python train.py --hidden_size=160 --num_attention_heads=5 --norm_place="pre" --init_std_o=0.0353 --beta1=0.9 --max_steps=9247
Each number is 128 + 24 x the weight over its row's rms, rounded and kept within 0 to 255. Layers, rows and columns count from 0. Numbers have three digits each. The size before them is the row's rms in percent of the matrix's.

# up: layer 3 MLP up, 192x160, rms 0.0912, rows 103-157, columns 0-79
# down: layer 3 MLP down (transposed), 192x160, rms 0.0879, rows 103-156, columns 0-79
# gate: layer 3 MLP gate, 192x160, rms 0.095, rows 104-157, columns 0-79
up103 099:137119174106157199171107165169150175100113075125128109132134140121101099116114098141140127122158124102139120127149133139121090123117114136145059135115106122120111085126054120109097178135128109097107127106162140116118153101105163150146138126
down103 099:150097103102103084121151132133097128085147128144091134150096157097110072102152122142140133171130132114110210140098115144121169092101158138142078130127112134129107109098093125134134143161114181138113161144146110121111134107149164143136118116
gate104 106:142140148156141166088152119105106140112105126176124141097102143167114117109089111113118133154075129092148119099167152151090162138112106146098130153105148127138111154137137135124110125124133120172139123147131130151129146167106093127128124108
up104 097:135108160096143164102110142088088116130097135138109147164154099122129129111132137133136157105132126128173149100107129128127135112136120115145104152126138123141121147143169198116116094132159101140140164123101116111127119134136154109107100123
down104 101:104116119122124142114126204140122116157142116145124189155105124109160151122170145110156138149147170112131123160145133085104136168139091132120098142176103113164165123131144123142094168172123142117087140120128153105157173110137143139133112091
gate105 106:101145149118110094110087128114105111120125153107115159128152065100185139156111100102151122122152123128120136111205104119124126099137118123139156109138132161158103111084094157094154167135118133152137122126146101125124120065112099142116114099
up105 102:160104160114105142120140117127100101092095144145154106128132121168135126120140144178136169145153145151157124147118115131134091130158134140129148140115132125137099143184127112131135103124123145103141152125098123126108148138102110134156137108
down105 102:136173108153150118132129048152139130111154105138096137122133170136120154114087107136159143126159118107130131126117127110134108172122124136122138116126112124144153144099131097128141117142133098089153121115105124157123148161104151120179141133
gate106 107:124139119115137150104120110120086127186115100154122144144130150158121119080157085177170143123103132112136152131150135156153140135125128121141087110128135151130124131109111122122155156167106144106165097161127134116150088161114120116115150155
up106 107:126114133138162151068079123105095105124142136163129154148178153182131128103117111128101145161095080117180145135193143152109141091174107128070082136132131151114155124090088131132149129127125126109135118180121143128135106123131128103104104127
down106 101:149126121136127152101117255101110115103159131109137114082143147108137107130094111124139141113136130139192093134159127155111123104155159128095166143152087110152107104118123147156101115128143095150113173096111160093086113144105141128138128127
gate107 098:125086144148118170065103118155139116139138157137125069152152156079117149128122186151134104104112140135113108119113097121110139133063149089088142158103148166113126154128145133163110134130173120143138090135142135151108140138134087107096102094
up107 097:095118069161160100114136135138166160132094126094143115127136116167147145147142096092123124156141105146168135172155177110134089138103131144138107105179152111131126074156111111105131092108149113094137141116121142106159134084140151144105144122
down107 095:094138091113115100126130040076128112156102131150150131114111080140128080137098121128132132139100151124134178116155093115139137117143140092122082139122125114140087159128138108106121155104134149144140165088114110173154137116151134135091153132
gate108 102:142094159107084169163139123141131124123096115153173123126133103135132125098171099165113094135127121148126149103094153122151156088112127166138135138116128118119110122162122114110112180145129089111139134117096120126157152127088129098118151115
up108 097:156107108169132070122116111126100105151106094159103122144156104098152152137130091168120096114101105106107110116129144121143128130078149138145139124098106084159106145130161167157174122195146141131112101116114178138128121134139163108167158119
down108 102:131107143149102127131108068121139111124128132141144110106147147121138119095123108150167127144119104112162119157106106137139104105109120160131110090117148140123103148131111132138123109138112093120120135116138126133153112082141134141123137149
gate109 110:138143122152125129155148119121107125132113123120114117151182151135142123100120156179154127144158153118063130118128100090131126136159133155124102131105102112145143143131130156149173132137122137125104083121131173124123127137102153119184163123
up109 105:150097130091085115117145115125158148155124141106143098132120149100195124124098132161119081154088128099096135131138101083149082117123143153164093112121125130127112097098145147140114135094109158139156135167103167109122113097165146155132133121
down109 107:153148144143132127093124114091122124143157135104099045141129089166097134118116089093137173168154158113087135111123102132115158125145122155111127117115116130121148157118118131148154108144143100130126180115135122148136102125112163116098093143
gate110 098:119159147130127156130128113188075139143109099133104123166134142106119118130146174150110120111178147163148128148154099113122106102066131146090110165111124130125135120111135126159149088150176110153154126121149125155138123108079128086103119132
up110 096:133111080133146116120168151151173105147171120175180096133123156151120111143130138078153158131101129126103076133111161127119194134117109135119150145083141108115097086138160145097135163113096136139122141126093094146103124179127125133108092081
down110 100:164127125142123115143159141093126133096106153129110135117169122126164129139142128135167158101132129103091155118122120132129121103093102175133136122085119141123132090195112120103118144155107133120121151103070155043112131067161131120129139108
gate111 086:117123173123100118137086108132102094101148175112150136084115093152144138122129125139145136140142142116149193089118093112142116126122143096127142185130088107124143180125097124062138127135130132101149097117157165130102166131114132128134101089
up111 084:124145129140140153149106140135151112108140142096132092137150160158118139110114155129133144114178161134156150102132118119124127156145168136105137156151124157107155145113124116083095137130129131105135100091124136116167159068104146126137129114
down111 085:120116144128114149135141236148116151119155127127116159127124162091122133066132124144170143072157114139144108152140111156111123142127124100158146129111131115143128095108167126129104154096111122115132151135128088134136103100112129133145104117
gate112 106:139099152128140099146135133123149128116088109094111084132142159101124128108123120140134080104124102115103172141145111108101160140081127155141102116119140139119113073117091106096063109099107122136141093139106174114106112143137091137202112131
up112 107:134133142162129110164146148121121143173143123133095135140155134104212092117113096121145096177118112116158138147106088102126136137135172118150101081107132169123101147119151145165070120122123137106143122132129172108118099110152138097149134155
down112 112:127128132160121164128133121116185133155179156103116139130127110149126142095096133167143167150124119121113102097118122153113118101153118136142128107170114134126143153133114131099129133161123152146141107095123115130162102162140132105112090104
gate113 108:098142171131135111098134109128159094141130142143105151125153154146160116120140119161111130128060137110079187126133134102163120114107128156109091137094104121123143158097116141123138100128137113123125115182125136142158130115140111097102150141
up113 107:140124147128133109131116132140117145147113061103124158121114102099138121123128093119090125135140139106136136136120135158130099160179157122145111096113106061104122129153110077135119125170087111141113145121125120148116085144156112171134172114
down113 107:126152152130133140118137101128121125119104079127126137095144145167121129124119121183159119126118145117088125156135129142138127133130139123147111090141114130099164167163095117142104133138150101154132099116094100232065152118161173108144119137
gate114 099:136126124107128118132117120112135149092113171148134152086160082146134138145162117120126128168128115114113132107156125128100078113182156151146115117140159136102141159073122160120132135173101183122136135165108088123131128116123133118129109098
up114 099:117161115107142129139136106147165131109100121090139127121142139167102167140191150113141099099152131150135130162170143134150117143155099131118150145152130116161146136119120092077134134091136091145132114084122121142119154104134115132106095152
down114 099:139126090141137152109126154117126109134124126132135140091121123157119179143103119153145131119124088165125134140149121167114131086160123160143127105132191137089126122109125166118136137161142117081139150149112083096119156106117102108093147132
gate115 103:123146081140173111145132094115099170140147098120143129112122158133114120097072131151142130097165116115126114148108129103138159135089113128147145168145184115109162092132119178145149126163125138130115139143100081120131118129112089100110114141
up115 101:161126117125136126104128168133108073143133137137122129105143118106169117146186094141141161120119134101138082115086113135150107100127117113147147102135150130138086095118158099098136120117069101115134162122094145112136119137138171114132126130
down115 104:085103132110116122124145125156131123138111080140147111130134099157152162135119097134146110157103140154123122109155154121120093094182112075076167122134144130146122116147132148120164131089120136141126092106137167182129134128164124159119112128
gate116 101:095176139106111143122125130119109076161096126140130137104115118136153113141143111133143082152106092099113121096134105116090133146069097169105137101121154143110130137134098149109188130091113141136093133148107134126137157162124113128169139118
up116 100:122147102100133168160116107127136115172099141101138161129107160130106085077090109121134119101117133146129140147155093120158132144057153118114110136114124150153128108072076175131110152139158117124134125123141113109145111112133100124097116123
down116 099:148113115110140152128134185152166139142135163125142148109123118135109116131104126103134111161162117121163101173119141163130143104138128173136143187076152120111157131145155151079123121135142112115137120094064124144134124103117100131122104123
gate117 098:128148113138087138102134118131159151103105167149116209151156130144141100115186130155126114141146156128100121124120123150122093076121106153129119148142104140146127170111120168110126155173130112109158115149150140163100093095144117158112175111
up117 095:108149147121156108148125125164101128119145132118121107111113090115102139141100131142105152150082132114157098115144104106083170177114151151129149098133157100122086087130159095109146145106118161154146125136071149092132165150102143148151073153
down117 093:080121156104138121144112066130079128109142111130163132118140116125128149100087136100135134109140102100112098089148114103129138157133167132143123138124171152106131135132124093136110133136130141132075105138125143065141164150125112118147095147
gate118 109:109153134173113112146124125122132157129118184145145089164131135140143140140125120142143114157077148122101123118125155123107149133084158187127099154142121135109111120133131123141136135181109094131127133145143133135144063106143117114125148152
up118 104:150106106093113143084095134096125094121119135105128121150099121128171125134155121090147102107171089099080134097103156135148119136138134166125114076131099141140128167102078075134183128177088152132114160152126144105124118103169114123167132123
down118 103:105107097163156095144144204140137124125117097151144078130165118100105111144112152157117184146150167130104140108141174128115135125130159090127123123156110144165111141120139144109112096102164124151151136150091129096135091170107125166092107136
gate119 098:148120110165138140122125109123118111061099106114101130104137153182094092138075118125113136130083132095124134135148158122124129125137064150118159174127123098107130154153123146116112119127131127123132135107140140124114149086160133099116108174
up119 105:125104149121111129135134142126184139126116160150147106125146083138160107145111112086130127157132122123136105124126127143135143128128112097187158150134136121116034105125091114139091107135143090118123111148100190125140132144140160148150113073
down119 103:138104097141112150128121139120129115139142163074131133162148149093103123120159115135168103148165122150122130109135085166106163137102097123139133107135177124131153100120121109089144151162099107118092131136148120142135141139132129168128137143
gate120 105:133138116117063138108116111128154134103094144139129099120116103138113152091165114127132091153122134111086193129114121155126130150153120142134109101128151123115135107162123111131084088109128149132100132139103136128121155140139124173132158112
up120 102:132116141149086119142129164131102124065115129148132151116199151110119130140136147072134110145110085130124141177117123088061138140140134139132088097137147156146100077145113133118056163132117094101133131146145148101116142121093121130122131155
down120 107:144111104128174118160124236107137156148141120149141125150138131087110128158120123109110147107159116126146119096111154133134121112106161134148149102157114135152144134110145172108141131121105139094142132124097102081105110125097146120124121143
gate121 089:119118105158112168100117076120130171171134137111090148134057137143124161121122123138118099106149130135120164125150150128166113134106089102104133136086155117115151146110120094112148077117132137117161157154168135172131149104123091113105124128
up121 094:136124120126164137162137132107150147118173106112134130123109142122116105151125160083116102111159114100138118157148140099132108166100086101135095162132116121148104104111095126141116129150114113099126128086146086110155139139133141095135140143
down121 096:117138098141142169176124242112127166137110163118095123112116168111138112157126147092115123123123142114146104086132133125164137138102151126117118143170089153135114117094137144146121122117086142090139116109159134072114082110104162108156128142
gate122 102:130137113132130130128128156089119125108110144123158129113133112130093152135107141119133110125090085119129181087166166098085148123130079123122099113117157153101145161190135134100168112113126107105102132093141112114140157105134104096070109116
up122 106:173131126138126131202112119174145134147139099128133138079138097128134184123129097166131115140150102133138076123123140125132121157146118087126098123126166097138142118148123132170126120162137110160149132106121093125095136098095139118099097072
down122 101:102164122102134159102102128130128108111114129121133133125121124151080122125140102136153149129104143106148160120114123122114174126114130152095094087074145171137137148134146117103124146128107093111169139104173079127112112108165109137129131167
gate123 086:160114109108157122137124125141177118118146152099127140130121081127115117127163186148154089125142125127099106148084144119133101112161154153143091162091104186152137145129106126111127131139134091119117172159120152138136117138070125123134101126
up123 086:128146115143112130104086136122189133097157149123116153146124119152155088101131152164126132123154129131122144139106106132120123122188143154142128119117134168104153160138127136127059130128128125098108066167119107140111114131110119112128058118
down123 088:114115109137163124118121197126149120117115122111104106138136135121121087123155090140133124087149139161136126172107136121092101160152151157113168120186125172124125111100158145124086113143114161137169100087117114154115108141076164155181086132
gate124 104:125137123080157159185112134156145085141127151172125156142111097111110129098143141147137142124128148134166177112119120144124098118081177125077154132146161138126123160139142117106116121125155146121158178142153113123131139135146109129097128132
up124 104:179087136123137122107141124125095137149111119115092112114132091117146101161050114098120090090125126125085134137114128138118125120143149119134068108101147089097140112123107128117091118130147159150136131104154159097173130078125124086130116106
down124 105:113114086151152135067148070138147111103138114099128133110116144101146132111175117170149157141130125155115153198169146123108114099135132105117134141122124099135116127098159107107140129154101153133115147139141096224120158109158121157145084133
gate125 103:121158093132163081121125125183121180114107139136132139127095160145159121145119162169115108119106145094078104125172190161135152130116159146132118138146078134121109115133143127140149109134102113145127126130138134131127098138089108090111129124
up125 110:111140103112182109116127159111142132118144141141126142119072158136129131181132133134118140098105075124125083142134142172177163144134129148137147102153129133140143098087146154095153154160106114104072111163180104100140156126123150081078119134
down125 102:142129144177109114141158208088131139116113139118129115131130136130119099118171133136186141114135139137153138152115096113122175106100127129152148145147099130104135106146120140179113139152155118085164135158088153103112132109135105151150155125
gate126 099:139091118134130125136102123126106157176089106109175134110072128142156125119149119128163141146141142111124181070094130132101125133114150129116145111151159072114127149153129133101124128153084126098120171133136088112106163142104100113128135150
up126 097:117142133095127110143143123111115083124134088116122130108147101119103134163126132110091094154119092134120095123165149136133112148127132148168075139102133167174102115120145094138106149114138133136108118089100155143111091137157135139127103098
down126 097:120124108111096093131128019144125155105130147113107145155113114113169188117157131145137136113113118124149146115106141106121151126119123129137112077142108153132135123181113103126101153181126131148129159160129111134136139141147114094129139104
gate127 105:126117083138151107086135090134128085091091118166164128084144120128097158093128138139073121141120097117116113126139089107093145166190139152101115171111130123121114103125129104159146102123106137155103141160153142135120162110131135105134104076
up127 104:121148153118143144088103125144203095088118184123120123159113117104104168139130142195119142148102117156130103115142120117102108139138146116138107116114112203104159070114110105156099101123085147170126120163158161131129170131158131165121127131
down127 102:148154140121103121113162120089154133151132115105076101155131115113118133090116129112197168139137150154154171154139169148139123121137144151117140116134106121157145066152111113161110135106095178121125139167100147216154114166132137138136139144
gate128 098:115153143108083117146115137095118121113132111148138135144105110116136139126111162101105118128119112123094133135071162107123115115125066170116136118110105102117141130099155136145105107124148119135148119124127118130118125115155166113059115090
up128 104:173164090133151168157147110135136148135134148158128082120161166141170106134101137123141109107170152128164103154135127125131127114128113093128108178132144100135114091102095091125119141142120130135150139180100092129105109091095132144122116140
down128 100:093126113103128112174157108139115105160150166144158146116123169123142133130115118162090142124093125127121111113110111111133165118110169115132143085145139139099138136132127141135132133098117146130131088135093149106111113125122121164146162098
gate129 096:107119141106156130125116157123145122119095109166147110155150070127111102098160132177134145165124120113149142149146168128145125094134124179144161148110135171081190086111084129139090122106117104133117112113138106163143126147126090141114120107
up129 105:116099107130104116099153145100126186114158151094116147122108154164122136114156141152136151131126116119175087165111136143139136110091105093123177096116109153109109149163085135167139143135138122130140149119135092133116121147107084140140156136
down129 103:159125139096182089136156162158099155170135184107151126156100110131132100132095110131146129069108153173143143151137104115125134111160090102125129123105093142132124122150135125156106175089113132131143121152130146164068165139153119117116119111
gate130 102:091148154094094100106137130131096119094097156153165141114111102141135137115130091138187123148084127118130130102101103133116115129073133102141153122132107101109142145163148088144133143091178161162099149177079137135100117107164120108085139112
up130 095:152125127134121098124110105117115117162146130117083156140116109120149136152113160135064114131163150142109124101175155112120141120149158125147130123105112156148136116111093180087130128158087094102128095112174116125097153172096108152151087129
down130 092:158119105067122110131098107134112145098118128127158117124115093112120121124159152140099103152124165100105158047130114112129138124105139154123126103146139127118158150127111118095159092151090144136116124145146127092117146151099125095136094116
gate131 125:120140132108111119100087111127133102096090156137134186103150098169137178118119119144142106130115131089115143140139121121137107120111104107160145151132172075106157143095108137128136137129069115129128112115079119131156159107148132132131110101
up131 109:123107175121126144142149159086111118168113141132134114130097142074114108132122091110098150148123125128152096130125115135129140146150130119090093068121103175092111109126112135106131154115125164145112122136156148130107141166134109144142128168
down131 103:123159161123132109125142051125133137162154120106143110125100089108092121161141095100140110175103170128143115103101113157133121115130135160092103103092083148134143122112142153124128134131126145158144135128131131217101114136110099090127149127
gate132 099:088095094120118131116125144108092162143117151118124107111124083084082112123091141167130094187068146117067120123099130093088129161142136170098096117138142117115132167129130150129101124122117128143146087129144151126115104162141076145131120131
up132 099:118159176146129124112135125131137118142154116166090122106137144123151141114149150083111151131171086125172142162161119118120118118090146093131130134148120152173092120124045116104112121115112112116093172122180114107150139091101108146130144114
down132 099:104138114123155136174081053143088128151153130129138152131106140169134111175133167110124139165162120130096148107156096097130135106145146142129131120096107134145118109141140127150149154154156166156116151118081127172100146116124106152140138127
gate133 098:170135142123139122104121162135102159125135166093174172153101110084137150119149144138166131138128110121114125089169127106117129120144117136129113098133190127116140120141100161077183133166116126118134138128117095138119164110129141157159156127
up133 095:110123124132145129099110115117109171119095154172118088139155094147091104108127116113097143159138132118101121148166160110117112091138130106152110145119107115147060126120137142204147128140177143115134118136170142113101130105158174137136100141
down133 099:144071127134106132144136113144111102110127135121122138103152098079158117127146150126142116113133145102116153126154123162142133145134138097107152102073136114137137105117116100095154149086108149116121122116140090186147128078140054124129139167
gate134 095:131105095136112135121073128129146118097121193153129129137092107132155112134149137151144144182100154106128143111125138147111157122103171106160130144149100116168128195109131152138151091169099107098141101140158136129118167176111174124144161120
up134 102:163155133143088107140174139114151144153096093131139124144135131168156154095110141147140127124108148116160082137101164160127128136126055202172164146137087114106128096138141170150122141153122092121098121130100077115102149144104155152132164110
down134 103:166136127123161158127118115111145146108124149128099133146138102143103138109118158143135125108124116125162126104135104112147150107100136103115130145185158127118137161098148119072121100148170080152163119126150117098123158115115133105112105119
gate135 098:131084131116126115132097126099109120123143143151147146098142156116106112164124115107093108139064124108094111135105116136148148120142145144132120117126143141061135131108154134099102129134121145145106092073158144143135124127105116136083098118
up135 103:148121112154146074123134126119097110159139126154146132137099143163142090153077144161155131158113156134110119109093114122115113137132131109133136176131097136075140119186100160146125123163138118129155110087154138148093126139138116137136117116
down135 099:143118092108127125127136208118154119108136154110104130142125128115141123095175124121160148165080125146168115130135140125152100161102134124142123134129098138165134159170114157140102160104095172102083119135108138117142126120102123124099180151
gate136 102:133080142119143130108157127156090153137120147157145134125156143096133170154072139147116121125146104106121106131124136086144129157129186148154102140117162175146121130112144092168135138116108130130143133143142132164146125094109135111091097135
up136 098:121112115062119154153172122127139111084101110099111130079130160131187134095123138130116101138119118111064115135107128122148138170108080135116141133126141159139118165131115099114113109125125122130126122113103130109117150119119135115165131162
down136 100:118111121145143158123119170110079130126136154130153156110136129147127142086152154180107123124080124104148111123155111111130138116139152154131116104157093134124126157132119125136101155139152108131083109148151164082164143106082084125150132166
gate137 102:112108111116102115100131147110102080106125124174178115122104122147116126136117097135137164186099113110165132136173128094082122157151147131125156121153103161114123125134128161089128132086129104098122109113168128111170132106068094142139110118
up137 099:130117123143091146107154101115099139155130123135170117111133134132112107121101088137110100153110121131140136120192147116098143153093134130090150132138103129096134104159074114120160139104145119141116137092154118143126096147094121127119120134
down137 094:129122143109153139128104215128134125135147127148100144104107116133111118119130157103160139124132129143154127135086115151136104111168151122125120152182101121178144129120165109144035121136123154138122121142093136140112166113122150128137126155
gate138 096:115123149138158129163102125150130114158112121131167156155154136107177132142168082115173128148129119156137098107079106152136163142195146153159116128151125115123167119106146104119144172149125144144095096107182135109124136149131145124118123118
up138 098:155148162126177132089138111095158150123155109099125108085122125122097122126105145109133122112189091130151152126145114131120130160121094176100110129121160144145107137136121114101100092120113137106167153098142160116136111140099142057115139160
down138 099:128176151149090114109136121116150125119154101141147139097150156124140142118133096098150112121140118141081116105116123153082130134143157170118123137079111113137132170146136148097148132132134146135126158164151106210095183153116128138131090128
gate139 090:147148163146098150129076099210129169150136150151166138126126152130155115134158122152188074134121168118130139118088089114141155114145079118133124122126124131092144178129117155162110122124136143175128106153145146138127180125109142165122141106
up139 091:131110099119130110134152123090138086146118143144129149119090092140100123111134167130095119146092112121114137116142175146150124106098160122092155109130160154128101108134120095077138124139121119088104175152118097126096139158143105094133119117
down139 098:136130107097151135130156076084105099105100171132118144096097085148144129104129115143118142116118089118120150148120132177124112095116142132093163139116137129089133143130137105096159108136135109106108147138117122120130134116163127064091113114
gate140 096:138131140162088102099122143102166139147120155077101146148156130158145118142128134143111145135100131089127127123106112103101132094136167168174114102150130086156186146125102119169185123152115147144099071121096163142111098154112136157160100111
up140 095:156140113125110121125135135131113084168075145134084135151180161139121132132149144096145141123144084165094147145102100117131121091112181099137153106140141145158093123131144119101173109117129128141121132127160131118138122151119212127125164129
down140 098:132083132157112140127106091168160164151147133091125122106112089103105130121151156099141130127177106133084166102130172132144111128130128126107094130130130168127087105143104122114109148107080129165073136114103142144172132147105098136090111151
gate141 103:113136117099119147175129117125116088076105108122181186091133100168095120132175096130140138076102095136126137110108102130112105144080151136169161080157142098141138098117136115136127120107098147133083121123078126116121132128157156157121120116
up141 104:119156138147109131113160132163140145128119149131132124150149129145081107135146129154136129070084086118136166153119141116116098160120082148093113122103143160119147120124095121131156147105111120178084108115084134123136116120161125125141153134
down141 104:136120133161113137123132122111133119105154108084094178134127083129099131102135130146158145126116163152126126142129135152105094140146104120138134088090112117143122108167157132112122093109089160152106114148107103193108152154140149100154139132
gate142 107:151122184170139125147119122156128140117152152120115128107100139146109066144089095141158117126068124105090136134136153114142113137083136128159071105127102147110165136108083140155136139129094125121150129113138144141146105142146112106125143162
up142 105:171099158091115150120105127204107126110110151131135107100129130144130076166114102139137127125152126103100125145106128083146097185097165111145096140133116147156124146150141127179153115132167127143146119140129151124144118101130111100129155109
down142 097:120105106156115086128157162101158138160127112141131174110139086136147127120132127147142183135101112125107120134146111152138129151135113152157127100161114140144123109123131113128126149114105132115145090153103146111167160187132138136102136157
gate143 103:172150121105117215153133119111163143084127137120138124131136142132142164170104139109143091117115122137160150095083119106134122121122128160114110127131150121126107106138134147114125057149095117120181127159123164127117133116095157125130137095
up143 095:131141131146162137179193108105152140109148123082119123135131144076174115113147087083131125083135116133114142146130140135142135139177144176126127123129130135179118139093141067160137165118096133115141137106115125101116130154146178131186140153
down143 099:167167109157138071088093127103136145134128116148143098143134129180140146144106129111121118145111124129122145112133122105094082107108120135121149134196129084084135127176145134126139114155123141138160110100144116084132156109076128086116170140
gate144 089:151178139170143088132096087100155123145138133145149120158163134094150150112151132113080060108152128128170143105108141080137139092173181176129101139130134125108126127123160097140131139137149128119110121140140098150135113106154103095110106114
up144 086:144164170168145131147113132103141166168133123135093108147134171105167139106133122142138085132132157129186125144137124121118148152184164127141139112144073123134128136132137140113141151159150163117134103156119116154125101090159134123121146094
down144 096:100155143136152133157100151103187130144130100113128131144138125134124125125139165145146132102122127145174104092136146113152121170186128109126165111129093160115122142094121131156153123129110145100116101109111111167146129136189120089121151144
gate145 101:137199125134143102115144146120143144122075150154157130114126140148161104136176107133147131164096182118128123108123143106096118171126101158164160086126110131123113150159099131105138142149093138146132188142111124121096125150149125137109122153
up145 103:153141151162124132126108101171111109144165131129116112145104104127116148124124154130150145097160166123144139099108134126141150079109169118101148179105124105170149129117115111166103149104144168119114141145116106130160113123123095147153170123
down145 098:103181105116089124119095085108110138143143159137131110148123144126142146171141097103134113142086128095083096099137081145091082175100137127113106103140166147123121163117076114140152142139144116139088109126125152123135103144134121117126085157
gate146 099:108097129148176151138120137181108196112115092093123075118131131154124143143152151166128115146145142126156126152172145143134136128169105167143117156132115156102151120129100099150126110105132138146137138076154146159123141155123104137130145119
up146 097:139102159092110143161056133121154102118078157103128118116093086093154093133169142125147145113136105133144181080108140121158107113135131115130075165144088131118125129137143132123107147139105112098186143136102120103130155118116140153144168155
down146 100:146122129133111116128127182135124145183114103079096104151118127109099132131107151108135123134099160150121110168147147106166129093120127082119082111125158122119139086111140146129128143115136133134142098137104101091107113132092103131130165151
gate147 098:128143096154111163134183105175128131134133160127147151107137123121116177132121164144115154104145095109121138120091104083109128129125126152109130114145091096102166130141111119133118141165179139118096136148079177090100133169154145127120132063
up147 106:122121107156127127145142097171156101118123139114147164129156130100119177119119157098090158090114081111110121148100109096134105131137107162128137112139119118088156121124134164164101137173178123110108165127094195066149126148153126116152134089
down147 103:151144115092141131113117255091126115118148125117110091123116154123127105118118097118137114135105130171158122123158158158138123137150149114123136150130139124151101120107136138133101111098103117141147098116148104180093126112107121134120127149
gate148 095:157089136140122144132098105164171132132159111070169144128102141092125155136121148157159116108162104143145128127138137078122098153151112137141127128118126106096137136128135126134116101147153168126161147105130132180083131162156109081092128156
up148 098:109114129111144092156102131142114116106158129107143141118136147095074140121101185126145094125128098131153137187162117103120116187147188121115092127149125141085132136139143107101130089127153127150110084185135136142114104136132084099132106144
down148 095:103112088090113106102106153128138116138113135116126136126172144106147101135087172113153124095072103131115144140129174141127110179121134104160107161116151109142149110120156111122107113109100150103143109087135163165142090107141178140090097144
gate149 092:163133139123108142113161137168109135130108166197136127133139113148118152114127108120112111157140132089088134112136150114128102113142119103115102145086130088109115110171128135132097131158104141125148111192137087143101108145111100120134132094
up149 099:182115140154152144103143160155117115148123177147138123147173114128126117099116105114151137152114080144154113128120146120148052131142140101136102113082097085104138144127142104129104125156129152136130081160152106128117091120119124140113117105
down149 095:138197121086118110126143205054172122127104132141136128128119155139129125128120125130126115118106137115175113142146128125128122153164146129120123158096138077144120141132120121136103110107137137091145115117115186131129092125134132171151127099
gate150 092:120096104094148138095120148122113111142131152138124132134122151174081131175116128135143115146144169120125117116098149148091113122140111129187176167121149108101130130083124098127142107163098150134124140127120084131156116143139119124138169091
up150 101:124111169128100131143146139129122110168084111102107096143102114104137147140138137201078128127126142088153114097130122112154092162072139104152088120142141145171074136102082088161139164120099140127116128067115126128139121100100130131144127116
down150 101:144131145092146111174127129047150149141139116098143117092122101073111144169146085144124104131109145128131164100113141130171088097091112138153115152110183110142113118138123111107110142131137139129114127149118120134154179117138105108150082137
gate151 094:144097130132116124115158158133139141162102160130155119117095134100133110139124108128135136144110130110156122130085174149156098152132135142118141092144162167121121114138084075121149114134126131166143160090106098093106162101132133111093123157
up151 096:138127167175127128152148151093157118159140127148123156149149154110166132130119149109124123111107168114153102113096145171116151098086060187156102122115145128151164131082106128099120122105156149110105103094114105122130108096183158081048116148
down151 093:146119123148116130156125075118141126112116125087116114093156147111115093123100107139140106101171120151125143163156142124106133142143145111151155105088136151109126138127109129042146143125130126122154109107160074120141153103099135154138125193
gate152 107:129121109122101131136120132105108119090164150084127138105132131109077152118109114101092080140104061157105129149104099082138127137094140121102153146127106109069168149148166129118123108152129104152092092130095127115104124124137132098133118172
up152 109:078103119091114176093143124135095124155150198104152121109135119116091088125117127117137078140133145170117131131125095089173101128127140130133088143105115084136107124119163099169109151120161107154127153136122078136103120109169142076130154107
down152 110:137160120125123156119108151096142142135175158139119132171125131126137147123102093112131143105119101135096142171126087130080140131116131124133149125113102106142158143114134188140175107120127104127147106130131169111141110153117146100114097166
gate153 098:099150105137128142116112122153129152146135136133119120128138080123113084129164136095123119135141141094112116159118130129123177125133107157110127126157118142110114112098136120118137160119147143129100120153112151127133126142083134104144116125
up153 104:128107164130113149113099135122104144158100101108159117104102117091137125112101077108104147167139078112110074134142074161146124160123121129130125091130142146121097096114148168118103160090085089110087106146133095129147099098131111135129119114
down153 102:118107118105124158154131085125069153110119127140121151145153138114138097146134151150081125081112134074128124131123157091142133139130147090171099146148184100148131113118108107121139136160132126137087143133118126111170189129135151118105135115
gate154 095:134154160124144175170132150105124119092159154155106114149138126117153105167117170120131131133166106103110121121147099114137168079135101174118112171132155150136119112130100173077133162138116134099146135145126111121103120133069112135141151123
up154 094:143110104105132131172129128096131057120149095117100120158123111099162147123136140098114106100151130114137168109098121110113112105073146142141108139133146121147098143138088125091142146120089147087112128126068199107123134133103136151131127112
down154 093:112170116148146141104105198083131158129133133121101154147173126160099123128108113114095120151128116127109136172141139148126118139156082114136136105160106130113107110108179126147143109126185110140099127123111123124132157096097130098088081134
gate155 102:063134102130129091117087094119108126126151138092121139116100105132087096130113177165115111176114129164141182129129167118129143130174149161114107170129107121102149120121150143125119119134128134148118134099141114127116085154123093127120143119
up155 100:121107149138117092178128127125159110128147156156112132114125111110110160135143118067090138139147131129138090139128139131140143112110093136159157162091133106167119129125095152086109134133106107108147155122145147104145137139131090119126096111
down155 099:123128168110105096117119135178126114121111178140167110104126173127149137143133125139131156112139141129120166106098111137126118093105121159142150144119152133084124154117101147118137073151129084129117168176147163130135126132124093107139151153
gate156 098:179164163114119079126111146123097135125108165144106161137120100145133103123112141116146155081112137115081138142124127131109136115095091100128164118139085120133174170119067135127106106122164120104144108100129153112154112148113111151117109141
up156 103:114110165072135116135144128121112097152144105140093134150127108125122100099138137133144161148115089102111135103154125141151156080135169139147157111120137155119149150101167176127124114105129180208120127094119140116148119094128145109072127130
down156 103:178128081149147113118125166144140155100137114148152109135129095123135142160168147122154155109141133120109136161112139123116119129153147126115123146183112140125138117181143120159115132141109130128171136115156128128155106076099117153129129154
gate157 103:142150158107101135124111098122085125168163115130134134118116110119131161106087133121151117094130131157147158093091093088111123092122134181149139146122114145092151166103096113118142160136112147137148123125132138122105127122088097084080125090
up157 099:155159172105113142149116150122124127158121074149092148104163121130129127139119115132134145104153129162166139100105082105096153146169116163144159116164119159090114136115099128106134174124100180167106118148099132100162135080066122122109141102